Part of a small language model's weights.
Size: 11 layers, width 768, 8 heads of 96, MLP 4608 squared ReLU, vocabulary 15786, 126M parameters.
Architecture: RMSNorm before each block, rotary positions, no biases in attention or MLP, normalized queries and keys, some layers without positions, some layers without attention, local attention windows, shifted keys.
Training: a variant of Adam for these matrices, 1054M tokens, 8042 steps.
Each number is 500 + 25 x the weight over its row's rms, rounded and kept within 0 to 999. Layers, rows and columns count from 0. Numbers have three digits each. The size before them is the row's rms in percent of the matrix's.

# up: layer 8 MLP up, 4608x768, rms 0.0245, rows 4275-4403, columns 432-479
# down: layer 8 MLP down (transposed), 4608x768, rms 0.0193, rows 4275-4402, columns 432-479
up4275 098:485497548469530500523517508497530533523509495481487478448488530536488473518447541506499472509521512514538493514517479540525484515471534482509478
down4275 098:492506461537496551501516525448476451487507523484482482547522496541475512543470500472520495454499472507505547474501506473477478504514509511501507
up4276 099:546516481487515527521488513474510490477481469474531477493493517536490549483491491477529515462539465563503506469501494491493452513519426484503533
down4276 104:486483500508495498511475543493514469544475478489478522554485523471476489475517501467514528529495518512518476549498517493473448467525486510493498
up4277 092:542476473495520497494426466509496524491502480526505490486509542527481578479481512486486475486501559460508527534523487485506482489522487524474501
down4277 086:499518525529479524482541524467510479512498525522560539504523495503530476500485528499517504474509448525449516503507484507479537514487534489508512
up4278 102:485459505429476510500492481457463520522466506519487513487522488538541494531530485543472513513466501519500503501517494565477546550487499464480491
down4278 100:535508476473461522523518505472502480506461501476456503546492489495526530540504530494498497507534532470472461486499522496530511481491542512478485
up4279 094:515492485501475501493500519505472513479514461535481496496497462526496505516520548510532443516462462506530505479496448513472503509467491485508531
down4279 095:499496516503541461531486459534502534478492467519491515487528496498518518509515505500510503500451496490535521514493494518503541543558475494518489
up4280 101:449548491455502490510527491445484434447477501499488468498493491465483498487504519537485523489524553515499452492482492496511526495464502489501523
down4280 100:519503521492514444460525526484523505469505473496512476510490460507528474452514493486494443496500486506495495515548492462491459504470483470476530
up4281 094:522473559494496487410490505510509516499583477494470460495480460504510537523506496472482462487495528515514502502510437528542465487448497478501490
down4281 095:501556471489487527518494493501523479503504530481472529471551503543508536503500541521519529505503509508525512497490529430435554522543530494517543
up4282 105:542494515491525520530504482569507507505485481482506520532523462534526522496510511504531489469508507451531519471507501460523493522518511494508473
down4282 104:536512496580523468510495502508504431474532550497504491507487498511495494485516547478481495479534493524502518508558510511511503496467498507495524
up4283 100:515491471527466513475541540477474501478503508493455517495506519463497501511490576538554493517513508455507492484497537489507509526529466498478511
down4283 099:526508493516520503511484476522516498506499496535503474510480517530549531527487491493509504481504494550489535507494504573510519500511518484433492
up4284 104:485486470487528484482475496459465473507481506540483478458488495482472513506485535518484500506517548507513487487481505487535492518493496491534522
down4284 106:468485491480458474507498486519469475502509479500496502510552468518515493464479536537526517474506557506470528530512493522527484513541514531490552
up4285 098:463558501470498507497502527558480484449536506508522456446496525519481508475484509498522520521546530512507502535503496484512510487468457523518483
down4285 097:472511481512522528480515491488508547529527518459508506492539494523474523503486515515519475517446497509504484532564523547554514511499495520482508
up4286 101:528504492520490486452506516465515513495474487497523515475493475479489536475487563456494520472508494502505509529470498536488499479525539476446486
down4286 102:529495549532496534451517472502494517469467533499526549510524548449468524552498516531568534510493511493513522520505484483494561465530478537524474
up4287 102:499510497474507466412455531460562494582550516502498482461524513523490502512513523522471535488469519490524507461461521551463531461532505494531499
down4287 105:516470491484485507510483482473518508491517490474477497480503507522502494490551557486519508495468513465532471454474512512487499535485442496526551
up4288 095:460507488513475490463532540519482450487500517477489518525498527474479522509503483504526491488513479507517482487494524519518546553542537520477500
down4288 095:506530547521461488497480470482498538530501527486493481528470494481487526552503476507506470481491509490473453503522497496479482475520477490529483
up4289 095:507504499486535479517500511507528497488464464456493504489502447514556505484465514505502470502526491517542511549510518518529497515474503519514527
down4289 096:512452509506517483515465559453542512518529529481466487499513513493485520494469505502481461494517494504441468473489507486499463519493539482487494
up4290 111:503532469498506465485509503533541457523524455482499512521482483490497465482453502479479503468467458513567521490483526489458527543522503487491477
down4290 104:451512490552490508471519558490500539517497463498455545476511489489463520530502520491504526479567478511533471527520508457474530452486518534527460
up4291 107:474537506513467475443513452531491520542501511518470506508476491502518489493498468495479502498537508511475504493493503522541499482514476461534564
down4291 107:506461519525500505459456562515510544515474519475500505500493480514488487487477483452472486519525476498460481474482512498527459491521480505481476
up4292 100:519480516491476471517477515497497541482541516530510474517506442500518504502498514523466523517512510465498487499511477477463515497513516525523560
down4292 096:495437514523504465500492516524531515508522516487455515509476520536488476476511472513543497457503490504519507501484457515488515507470555448488519
up4293 097:502483464539480495478461487473489464489518452474478561432506504502486520469507496507492456448495543497543539506502534506492482472534533503522520
down4293 099:511463507549523552466500510527545597494511509515501456409504494485524517501503513478449468534508468461515487532512481533507443518544493512502442
up4294 094:486500465505476491499499464515479503496485539523499545466540523498518559475476510535481536489487510528503510510465510438477474438470518498497485
down4294 095:510441486469517551515487519499516480550494523507499521489523489473550537556491495496475481522547492505472492518502481491485486480501507531481468
up4295 099:521489514534519503521450535490490513495490527432492525485501507530551499495489518531463499453507502530524480520488539495539489502507507491550491
down4295 100:506501495512525557500523519455499521504493516518512527491504484472508489509468458502508474517523465533491482527506498522490442482476496480495483
up4296 098:508470491530451521450511455474483500482481487500513515511518501497487516543476525524447521461483497542508472511505504526441512514485523476512531
down4296 096:490512501505478505488567499535465450501529497489492520484491483501498541526480458526531536530449506466473514506487493509512501502476472494505536
up4297 090:470470509525474537483514507483491466434462485513508513511490544511514508464516501473469506453469452509542498556454508489507499474530534520489485
down4297 093:491481490467492476535532490496482520483527522478508507505535465487519481496493516483493500523495491496501487489449514527473530502510505513504527
up4298 091:520492508519527493482489479494521499464512502502505491518531571512458504520492529527503465494478514469521525512468513523530536466509424504517464
down4298 091:484528551537500471520513514499475508564501426497537505491503479493541497525507475511525530473525517489496523533494543450536464515497519478493486
up4299 104:517497499501488484510499512499529486539511505533463511487519528491508486452460487487476515481519552533472475501503530481473560519501517558465470
down4299 101:506529558514536565516511479541496512478530474508506525508470500477473495502539448526495488537493505516477483508545521512505529491472496516527468
up4300 101:508455504485528509507460515492484527586510453505475490483513532516491493482496496484547516474527532482519519514510498494495510549496516504472511
down4300 104:453493508507509487516498500527512498533493541518503454493537486497510443509485473527482500534514537480513521481486503514544522488482495483503519
up4301 110:483467518463474487520473482463474487548488500502528526505501463470517527500477525526482524444523531501539521510487515494540502529534499452536500
down4301 111:476448501506537493494545508533492498575496490502485520482531527433515502480518494460504496493494488499478511526483494516537492506480503498464503
up4302 109:519522524517517515529492468541504502506521497530488521457484525564532521493505491488520504481490521480461536521487516531517547505535478480473476
down4302 112:496502504469530494503515509526500537446483530470484542459468493509497528505483488492499495499504482481502515512531485533480508482507543494481500
up4303 101:504539519492453464482515518529473486479536514507541531504513515478540490506469515497509533516439516489551434519540473494484500507538469496485513
down4303 103:463521484551494501514520477523462542521520482507504507470537518498502528498492503492509511487507488493524512487535494489476509512500434495505477
up4304 104:496456507481509488525517517522512521495472530439498504502481494516478515482480516471487492450476476498497536488504495468441503560530522480513524
down4304 102:523483509475500520495440508479507524502498482488518547481472502486493483534492505483508525529471501481514523519527499481500503479431476537564453
up4305 099:510533498515501535472476483463474527558498508491510516507513480516566553496465500512490509485500514428527504500488504489504487502472516462488505
down4305 099:477550501525508484503512537471520485510534478545484498507509535487503566506472519492506525495461497491471448519441502522521483444505517488472468
up4306 102:525494499519495512507504476585528487527480525479490493495495465489504514479479529544515529494504460532526531501484476524521544515503496513484487
down4306 100:521506482499491486489515494495500460517487456453528493462504518504494543480476503507498519485478471472506487511453516535490486524464510487437500
up4307 090:466509499494543471460488485521473473494472536480473494518532499502475510528488492515451470520532509487477506508457516514522433513484545494529477
down4307 092:464545481543488521525520540501536501527506506482477513547501521522509547472469527476542484568474520492497465491510511537489542465481526505519481
up4308 113:513491522496487469528493506512513493557470526495484502487518544525529552512482503494513490527539500465478497484527529455460505520490466478506520
down4308 110:435517511493505496509507509490499550495524517489460463469545541506512518503515457550472515488491465453554495511491538434515492478492541486502526
up4309 096:521493505529500504546481466546498467526517480471505520492491516483496508536552513520519461481496484459481504508482531484509515499501496489491489
down4309 098:540507491501494532526486506487497512529468494533480519484550515505516530544527486529493476523493481502475487533499527523529488468499492498504505
up4310 105:525499524485470441477506487531514502492488546472509481535478488438469556507515479516518506501538456505556516484491540500485515513539521468527478
down4310 104:473487438469473512498510527501487510491478526504478484481445500487505506551485483459492504544539523520450500492566493469469479520500491494490482
up4311 101:507460552553452466512493497500468518527484504492533518478492489490535519539488488507519511522506494555523484496458460540481472526505511467467506
down4311 102:502453512490493492483484522501513473432484494472506500480475484530529472507491513500499519535501545546492432559493511443518519467521521475516538
up4312 092:450509478516506493519461490487465474503501550490478511514524477487472459488467500530549522458486462477480512494501475503489500486499452519512500
down4312 090:519506489534518486513494502547511501526516514467500509499526532502473498486475523499499489443503452514466504485542478514539513487471496502517475
up4313 098:517500507522499482509503520529532523531508495498458520492530547523481494461489477464552484501517496498504529492512544476534527503494483528487501
down4313 098:429509469525523479466512513511484459543493552499461504477525453457515473486520503533493477513517492472475506479492513511489535499496457504492487
up4314 092:539485439458486519512464478487490550549490516500485524474500486509481472504489527538491529487478516500485535488489515549471508479510551500465500
down4314 087:492501557504521483547499517492494456469496501520470488507494525469499512512495493495473538481475486485527527484509484540502520491509499485525489
up4315 105:446510510488492479500440490508519488509484521437524572525531470488520515510497512528474467505497464496524481510498522470515514492531489470541465
down4315 105:471502465512438490517502454532485497523508502448494483472519523495530464459480508520506483524473491525491521542501518476502471534540513478511539
up4316 104:517488524498461473495541546503493539496486504493526480477558483460513515498544494497515499466514515518514483478495472504509509480508542488516498
down4316 104:525507489510514455542500459495514463509493482522500496500547482489524499487483496484481491508523504489502501523504485516498511513504545512482503
up4317 104:511520485489515471481493485510506447478487491480481490425510526507505509497500513504523503497537498491506516524472494542513493528509501501491565
down4317 104:509462484476540501505492481495557524494489477529465539513503507500476501500521495500480474509500546483456508520508503521460499538512513523522503
up4318 094:539553470465507501495511537514534508504513502501478518500511510531514501441502506467494528496484455503498459502484495507526489533470485519483492
down4318 095:506489501504505470497526475470547470554551517531492476547494495488501512474518500477487525455488484555470492473484459489498532514480482540486500
up4319 100:463487437486478487467461509524470495457487482492459512480485509522502506538514465509499521491509460496477535517443524481544506497541475512516448
down4319 102:484472511522501492520526480582495505508505500528500484527521482532519521494493439502489481495514501556509518540541494470478543507531484497487445
up4320 111:467469546495501474496462489514455518465503491485485502466540543550470518504555482562530522476504500523515543508498540454534474506510488507496536
down4320 113:493499513485479517497490520521505492508508529515524498527490474503487465462504441512502482455488507510519483548475509479436441498467475481452477
up4321 093:504503484516489488478486519483509471493499513457511541520498518492511534487501569507491532499473487507513469516456536446533474488494475520465544
down4321 095:499498534512499496501516514508491526506516476514543528495478530477512509468490469505524495479505490474457499500501510481476457466525494523541489
up4322 099:479477509520500451447504469477560471485476506489500474519522498520507502516494520487497531541516509485491507499462478478500473463496495480496508
down4322 098:491509541521477474467478462508529470500536500542448485488508519493496520526482503519507529481467498521530537523463498437499506527516500504499519
up4323 095:528541493480469516491472461518501491532494480487521460508501526480496493506482491488466532467523497514501527488496483438482478496536471497558495
down4323 097:539480490502477479555479505467521476469526499497534517484532532511510519503487493511569491460503541500515490527486510506498530443487511497502488
up4324 098:482480477517520484535490536473510516471532517470447538479493509553519510505486531484505454467442480469484485489500477511461544484479528576506498
down4324 098:527546541489493500472502480533510480522464539513475476505517485491532505463508501534485517509512483484433469515473496501498519474483516489489495
up4325 093:506472510496440500492530492475454475508517552491502514495483509524464504503465524514500439447472496485512510486500484471486554543515480537518516
down4325 093:510494542508523508550460502512490539478506492467461498484516484501489502483438480553539492474490518488522505503473516504501475506497531507516551
up4326 104:492515511498482509543479504475508447486489536502490466491551493523454570474511516580537509495498485545509513492503506522526501504501528513493536
down4326 100:435532459475482517515495523478470541500509502549531488449483456479490510514456469516481496488438516524495475541474476478528484522511523504510525
up4327 088:495489445530508482454495469520508528522451572505443445505502499491476493484512520523475479446490554511485498496507479509493538495480522479499503
down4327 084:552503554514543495506492497459485473490533465512523485517517478488515505483519473504500512486486505484530541532522515505518491494487485521537467
up4328 092:484519500503497525512492494467523521504574524521495548492481508522503501513480494500518498519499479524496482482520505535480472534521489453464492
down4328 088:496478444461505527506492479522474532530465472497519508500477510492499484464502469494498483447581490509464498490488519486496492476515459461453510
up4329 106:495520486526490461498471514486487506503472473518524521503482539533515518496494454509523518490539506527503534451471525548490528522526470496544514
down4329 108:489454491491487496500474503494495498519513474489513492495498505471514495534534503463537460494510485453510477513494525468505507457471491512512452
up4330 100:554499523516453500523484530486496503502488508488529475514482484473536514455529497546557501501520523522491486483542546461532567487502539515495497
down4330 101:477497527524497497538501482500530458535486468501500494544478490522480494516502504480455530483463478498480464511467474479530538451506498471514504
up4331 108:471495463486493511497493491557534506555510517530496523507496538471511529486447501474518505472502489504526501483514489497473518540517526518489511
down4331 104:487472488498536552506492486523514477503511521494483499453516500509507514499530509489509497496493485485454501501526476545511538474498476538471506
up4332 101:485481466516475475495550491474506477518514501522449502511504487473499467441471485504464540526528507489495454473483514547505530515519492518468521
down4332 102:509526525487513532500477486509505441527493477499521510522524515487505486509507477508498495493505498498504491444524520496478502487487513500557504
up4333 097:491475447490500429555504504490513472481529508498475479547501498541480486490506501489510502481481464505485480511475521487493499524530535514512564
down4333 095:543521482477537510534504484471478481533526499442535545498505479508516494512514476481503468469486474472472516468546479503499453525478485521512498
up4334 098:510499533493531505509533455512508483479509551520525489536470496462537489497556504485492496486484473529496490509497490505456472494527504542464477
down4334 094:522498548536514507484529512501470537460514548514497507521511481541452482493518525524479491507516541517482524500526496494492448536475506521538513
up4335 103:517513496489513493506552489481513546515487535511453499478512534513513514528499493461454502499483500465514470540466492468495491534508494549468550
down4335 102:492501502515485510501509516524481540503571511505476515454498494492512517486540493532515523510534516505508521530502506489458490510517489505450491
up4336 100:528492458444537483486514490486549503557508519490512560561525497523538502502473501506500451458497510457507485539470519505463513501502529483528500
down4336 103:529533505523518474512509475485488495486485496490513487517491515503494503492480518516515452484514515529512487506474533517465518460513456496507478
up4337 105:488507554525519500538553530528538515491479486508479476471534505492492540493529473562468568480524490520507485482508524518451493526547487510477506
down4337 103:521479499557554513516525471494476531525460493555523483514520482467471493449517470500524426514475513486554509517470471514501555507520546502515510
up4338 100:501562529523511507510495498528491541550512512478494461497515489511554521509527473508524518462490530501486545510520481506502496469467489541464474
down4338 102:480492548507487501464474537455494493512536494483609527493462482498505490481524474539530496524509489521482499562513477505527509524563534463520466
up4339 098:493509469490468530537461512510509516491494477507474522508478503517498561523487502483579493498506535492556477458497512507486518527452513555481492
down4339 097:507480508554524490466486517536473516490488545437509460480513509502504528517520532511484493507535496478507492518510523502519492465509491505499503
up4340 104:469491564477505487493485490574517482511495545459521466497492529516464522476475480484470483500518506474557471524511505498512517501519507494524470
down4340 106:482545475519488483551498532506493510471479477527498514518482529480480493482477505467503494471490481471483501531508488504446524514518548467502489
up4341 095:542479484507522495532477484487504503503487520510483456510472494498489498483523492467483545500498522491524534494506468462483473473473532540545510
down4341 092:520489506496497480495477522516479487508474486544499489532504482508535492521465523444492449485485533524513485527450500543501451483503506471467460
up4342 096:543500519497503470526483526465497472470530510507471495522534523548494519482492515482500474485537492508513517501451458545490501523542510547524490
down4342 096:450492508544482492506541495491489503481524509546517537506476491504573520492470521457492503455499536528465495488528483527501460501515517511539501
up4343 104:481505522442499507530509448472573494493501470506465522535506533509505535515522478486472477491484497457501518497532496493522481538493492474498534
down4343 102:486559489497542435536435563510514554532482494463469470503506488555442526504548494464473465516484463493523490500526521443474514495484486518482500
up4344 096:465518503459488474488516474492488522491540463516506451490541527491522510491478491469516502466557500513513481495523488539493512487523512502506481
down4344 099:523491534490504457524509537527522531479485524478459431509473529491452471454513476480510509500502479546499497493529511502517526504502502475500512
up4345 098:505501476519490443534524530502512500494513494465430484511508450517476521490535534504501488506501488467491512530455518493441514561495529511551493
down4345 097:527502556493470522500502489511516454513481494476482495498453513503507487556486478481510474462500507524511513515517517469498495490461543494522520
up4346 097:503506524474493532501492499517484480461520490478506506465515493512519542506436500533521530477533432505508495505520535510492493522480495478500494
down4346 102:529527468512505494485526500494475482467532525520517526522494511444485517494504516513493510489477480503553550456494466507490469482486500498565520
up4347 096:498501499476505509481486505479495491568465575517511483481501525476513481526498546533472505467496507546516519528499491491530486517506542495477527
down4347 095:512555513501492475507494490518516471504466530517500525500507523504472496488496505524511475470481553487500544498482487503432474499514487483512471
up4348 094:459531449439517472498524469493518472532478533499518507523534529538509478513489468499498502492466482451511540499515534536537436498506469476490482
down4348 096:517485525519516507544506516538489443495455497506454510513510487460498441472543485506490501541501514486490512513485479489511516515467477482500510
up4349 091:515499529487490517548487525488475547539482513488493490506521486488505447462458472551479482524464484462492494540492531488476492498517484527513505
down4349 092:521503464506503488501483543482534491478461499505488502492502505487492525471493508486499533505529454471481480454471481458493495505480542447520471
up4350 108:454526498517526511477481474517542505519472553478498486528489469519474490458465543521545531487530497478513485515485524515474502502478500520544479
down4350 102:475512498507486466482515495505505528498529474465501502492460500505522491514486523484479526520491516490496512513514485524506536445483486504535506
up4351 101:495489483556506456448493514508480459513495524518480491456528507543505533497480475533497506472524470494494449487547581512493536516522532506534493
down4351 105:517497487519503548510478509531512516489458495465501488519530504471493496498427515491498484517543485500430501529465521547487504475517519494500519
up4352 100:451516477488491451491520448507525456541499521471530490506527513498490504479474515521510524471478505473511525506472539539523501484492499574535510
down4352 099:480498508503524493475502468464511527552513472519548554534495474499454487468504481473461490491546498476523492468480493501497490513520529540500540
up4353 097:505511496481522484514421484502507499489457502483510529463513481495505487487476572493498480489497499471536468503470503522521462520487538529540506
down4353 096:489538437542535469526482485538514453523492495532487511471511498502478483493513471521504490527474504470529526476496514501475420521506541526506515
up4354 111:509493515517519481481485499505446541497519506510436499512550468507493543499489485524505514483492481522490514505491510494500483549498490475476425
down4354 111:457527479509484500524513493468558487489489500549463512474487528471525552489491485509514482494490510514574502470536495509519524533508508508521558
up4355 101:505488489486479470446555494483485505516492506449510523478495496511516565459480495519460466440520524502495556500522471470512482517529552535509510
down4355 098:489509474536464538489506467435513476535493481549512550500503490510464507490495478512545563492455500536495528488471528531480460510480502503549504
up4356 090:503501531519514489541514492525515484497502531495502504475497537550515493539523483498491508456478540525507484537468504500479564539458536487478477
down4356 094:477509514467504509496495512501520491491474478493489502513506499471530463475470512516458503499544475557514486500495544533475514489496500498494517
up4357 088:458564544496459507466498536537514516471487499479507492517537473498474495490479534481509440528470502453553532478481501543511478541520475473486502
down4357 093:520461471464509497503502470497498546509523505536507470506502511511524504510460538479493526448494490500537542502532487503473489512531513478521545
up4358 102:451517522495503542461476514549512516556476523461450525511498463507510516479484489501529529537488479493510481485473493506498495487502509514466515
down4358 105:497479467493475496450476500513524500493489550518497543490517484524542494517465499491484494512480463462504486506536497506469513549498538529497475
up4359 101:488479493517501498506497513504503537556514476499504526514522496512544545437514548509475488457474502457555451566520518534468551482481494499480512
down4359 106:462472520475440474479487500509489501512451545509502468526507548511547478500525494502502465451527523479486522461495481536471443515521527464512511
up4360 101:495555519498497466476508503493470490546475540462488516528535492478492463456517501499481505505495464496498463521458475544518512473517502497498511
down4360 098:515467456519506488525501491487508467490541527510469512507458551488475486504477484497519464477483495489547494479495535538501486538486520489497482
up4361 114:502499510533477486537542480522498522524466523479459485517567480516515517479478507482472519520490494510527488498509467517496529527518526523489532
down4361 112:476506493500525428530479512485506498492479472511464451508494532528497501492498520499484470461484473501478539507543502496458515526482485506481472
up4362 098:493460520539487514528533517520490494490548514476501517485546515470534527521487505539491536511520483485493536496487501482499514484477486546501477
down4362 098:495552487533464492527503476452508497509454494472524481471506515536516515499507438518524526482491477524534488487511490489515538506465491484532501
up4363 096:530523540524532482488552495505545519497469489490518454556548436491489489486479464472535497513474459483533490490491510485485518499493506533531502
down4363 092:518490501491470518474500501526516520493513512485532518482529516461526486510511507482518500504529475501511456539465494526517480487514545504474503
up4364 093:523510534439512454456510496530507544498510514468504505503538476494532505477507461485493530479496549491518507466484456477500512518491520523489483
down4364 095:463532537481525517546478520518517538483518486499472493494488524482526496492485517482510500473482473504503492526515422517502504482503473450543492
up4365 097:493535503503480479512510470502514519501496551496460479526538505494484483474445478475501494518529495464494526498487504465486479485495525542501509
down4365 098:500541477523500517525514497536477421479462493479516481553582537507527438503514493480452491487564496479464525497465505523494504535508501497533502
up4366 102:487502476464526479524481497522503518498462502512455493509533474483491495504499457519504522504481568496505477478438559503491506482537553533511460
down4366 103:497466531504483456492502493492487529500539522480512491468495529491473529541510463500467512449489530475507497486507499489458445472501494554525504
up4367 095:525472485504433539480488456474528485516477503481493513552463508482488435514515568495510518498545457488478504494492504547527499512483508505437498
down4367 093:527469499484519519488559510461508457518512488495504481505499493486469475449495516484493506485501497486468528466500457502509515535504547491495479
up4368 105:509507503476520495505480489446503456534485513509475480477503510493514517476503491519529460483502505496518471511473510501510520496496446489521530
down4368 104:486474511504504510533465425534530526550495506494475487499514547488533489477479542503491483478525512486515474468469506459474526476498481505496459
up4369 103:521505518478505517487487497554452519515502498495497455484514447500500500504479531500495468542514487490505507450492473501481485548534536463514497
down4369 102:472533548519498486508481500479506501540513502522461488491501496473505487532510477541499490484517471504476499506480476510496520496498491526516480
up4370 095:491505478486481505432515497470489507468476513472514491456516459567475530484473508528515483499484521530568467535475544483505516514503501494516476
down4370 090:523529484498449521514467500485493549490480495489499501489515515488506573495459467502464500486536462489408546515479465476503480510489517495515479
up4371 100:496514476496520540487464488516506504504532522518478496456487500540486500498502502485513517481471459505510480476513561534521526533515566506490507
down4371 101:513522526491462467510490482499479474492514495495524475528493502475529509489464541483499486484470490559497498534442505506511468477526504520532451
up4372 092:452537510493502467467520500479477570535490510480485503550498474509524493473460470463457500462469501484493509495501483459487516500512533498477502
down4372 095:499482482508521526485506491470504505476504478506438535515524497533482471485498526480479464468443482525473520532518475524516515537486496455464493
up4373 100:527515492498452506484510498523506525512444489516498532491513514483510511546521532482476528496515494505477428517473498516471469534483492566481490
down4373 101:512458509473456488488500527529494474489497510454478487542543510512514498528511479501513478471549562496515539511451464539522523480533477468561476
up4374 093:466543501499521495521505517511519481494485478494495508468472476509489563490468467508519482505512511485539531543512493462497490500574528544504498
down4374 096:492501528520481486490491483467490504533499491483536534468519532508507506489460510510462502497498525523533492520457513480516479486473537495518524
up4375 103:497545490550499506507502527500483490493498519501459510456507524532479501497450516511514498470520483512542458492516496481495493528529465483489545
down4375 099:504479502508506504478519494487513516527538515489533540463480459525511522475444499490502478493512520487514492484509500506471483529509525477494471
up4376 100:489512469495506527423485493483475485491511502502544509481580519505498502472474509453512544527508492517508517487487520439489505510537496515478510
down4376 103:503507496486535512512507496505463508536519460479436526484469529513476484518459467519534524506485542502486490497497467496495453527489468506445518
up4377 104:455497449507520504484517514519533574493502498490483490500526481494497503509500511538467519501470519473504521503508488484518505515532475507508515
down4377 097:447466486511512492465484502525532554531480490509501502440507509503529511510549510489505470503494502455485490444502501505495515512503507515514470
up4378 099:502463520475501517461517534471458526504497474448511501488508547498509495511502519508528479477497465529465478512479526484462515535499498487494480
down4378 098:479454482542487560460501475494488506488493542472495504529512527468470522476506503511520464533480517521454538520507476460490568494505499520540506
up4379 106:488480506553517520467479515475489528467518499518498531538523488541529530483458514486493452449484499467490448470481508449486467521517521515485485
down4379 106:525507474487489545558505495485507520467504481526565487454511519510478494514489515534487497538464462518505500498512494511493478527514510522462536
up4380 099:532522513481444535526499450531472507475483525456491479505510457506469503503509534523490499496489496514503480486526485476483548507490461488461506
down4380 100:561517518541498520488522457527514523500470510532519506458469497494500427550517527495456489471471484524489519478496513512499513502462508499485505
up4381 095:503485508558527508499458502540517518491497497511507467560498530533543501497501487469515494494480491484522499498512496474505501494488482489539479
down4381 099:488519501491515514549481483480486526490492529533492505523520499476508498494478504470497487548540471550451506497529509506566486517502469529525512
up4382 099:477484501527474454504499497537460488530536522478524525493515521484527487505473507457495483481511470512555526521483501475486486480503506518536463
down4382 100:507473515491522509455506518492490512551516509525522503502507504522474486509493523479479505469492497458491530463531504496508500479481554541511493
up4383 108:499475498456508520480521492499482476532512504465491467523487479505474478471482472511525555528476493501519475518491539519533531488514504479528526
down4383 100:515470497474506469464512522530486537497490451465501475501482492509497473487458505497485546513544439517514536430506493495444494516480480488430490
up4384 104:435471498514507517475538511511484459516573476508437468498457481530451544521501548482501524461495554500496467517491503547497504504513505523456479
down4384 104:406508489473520536479511489491455479548566482459484482507528496476486530517502504563486514499493514474479516510495485499507446542499510471495442
up4385 103:508489487506548492526466496522491521529505483506493505503506526525510508488499462512464530465466441504536491500485518459485498538475532538487506
down4385 107:515535494512465523502465501474506495502502534465513501514478515490538508479540528499541467482554479491521491479496514494503448515530549508510498
up4386 105:458488510505463435460487507469515478506502495469479522500509519543490507474491505479443542438478520525521524526511522532433516500503537469500510
down4386 104:502511510580531517483533450447528591478498519527518496504502521485502521552506496458524513503508481468506499482472503502503536519480507489462488
up4387 102:488471476534502495446497484512499520505501505484473493509477494523510554497469503498505532482461483513477519493477496495524493520502492547516538
down4387 099:477497503534510514499522512493502512511517506499483485555492495515461539472479474474484495483471451487510495548477508532465473499452520496451513
up4388 105:504532488479532477485521478496513485517510453473538538486524525516501512479497530487500476479562443526505520495492493529467498568514532520499505
down4388 105:486453556516484539467446527498510455497471495511507529494479504463494492511509528483512511470520501490509489495532509522525501467530474496497474
up4389 100:509491539498488403460497501513534511478467527514469505547495492496541521508519492447554520521479553515483447465455537479500466513526563555519495
down4389 100:540499493464470511471500489480477533513472487539491540505466525475565465477474482539506476522516505511531512524502506515513500504510510469525537
up4390 087:500514518486488526475490540441503470494498494482536484512498513500488482515529501495519535497525459493492499485506485522503507485482482518482512
down4390 084:521464482498520524497504518542537510520507506506526472488532530512507549478484531482496490434510529520514537498487527489459526469507500474489506
up4391 087:529513467518461522538515483485437511514480531460482516483500503472502505467456498539522454475491510484462515483524464478503495550495443490507488
down4391 087:516505504507513459480472499502540521498502488543487448519559457536482496474528495473503516497508524538533459502487492511514499454506559496504529
up4392 099:465503527451508528528476451462485478535469506473487512458512523462460539440498503494476508499475547491521494509478504470508533501492500463522433
down4392 101:495534509469510484508519488471506460494499482497518469483533509481466494475533514471492478520527462513493479477490498494498533477448545498471522
up4393 093:511485487470518505503491496484524509488483539449537516531492484461501596490549512473512512502495510484515481475501502503483541497518504534469493
down4393 092:526478485495470520524503511512497504496516499530565490479514518490423471498548475511497461548526455512481488532490534477509470540510527497533533
up4394 093:522512471534477505506503496495511517517515517497505494517542476532528522514521508477499479468483473445537514480467526530541477505521511499498494
down4394 092:476506529499510504515503532502509507503488479443491463496512479480518566530462513499506493512523475498459480510519502498512501509527519518484527
up4395 112:531539468532501467496502475486519478533522487441535557543503523490552502516511499474480495462510524489520505504486506469490545507534449460491499
down4395 111:459486506480525490466493504475505515470487463490494499521444507460581538477468503460521482502522488498473525495507503522502481536522474490508496
up4396 093:446488520540509511493507491510567483473503510522483478538507460479496522481457543546479471486479475464497499451497506527499554512510528583512505
down4396 094:502487457498464473512496546512472492537563488498520510486479513511472484510517498518496537485467458544467551471499460491461500534503508525522509
up4397 107:506514516460495440452511517529474514536516537488507498469489540527511477472521503507491520535471483474475502478485503481509507498507468497521538
down4397 105:461494519541518556490514521468528524430477514493482455494502502505510498526502481493476529494520499533520504482538496466529521499550506482455508
up4398 103:509504463494501487493522522542545509438485531497497493520479479511479513447506493542479462491494527449530542495553477487498517514472536495517491
down4398 103:522475474543509476471498524523452495458511546525492478511525563535509478491526538483501570518520479537459468516500536499514451504499512492496463
up4399 100:551521492482499499503521496506465500458502504492540508464540478491553561509508477475488523479480460520494510519523478528513498545501462549491510
down4399 100:514468451517466555554481512444530506513478476498475498511491534490496506526544521520480490468468479487492485527531474510449480521540513499479519
up4400 101:478507470487460489541495486496496522491480503531551435483512483536473523481520510465500496494522479482511504517473496488528524504550499462528490
down4400 100:512462420543438482534482481525495501444521502518512530515480504477496494464521481506489533521436500516498580441477455503529503474486518506475511
up4401 103:429480487501478467529515494466516470508498498493457458456570507551469484520496516483539534506544507473501503477481508535482513549546492490514493
down4401 103:545536516481475504521482512519502523483512497485507520493479513511473504468484493473488502449488504491510485500489492492452502525577455508545514
up4402 095:522523514487483507534525519472494497538517521447513476487485509526498489481487538526529485509477485539506507562522553472513443533501519523505498
down4402 098:475469495470546508491510492484497490511525487512480479513513487531528536469506538503496512484447505480528508478496531492481476496543501488526492
up4403 102:487467531489499520480501450503488488485543495476486486475541503474488551487460542499493515525499518495508520521507511480483521514492499510531452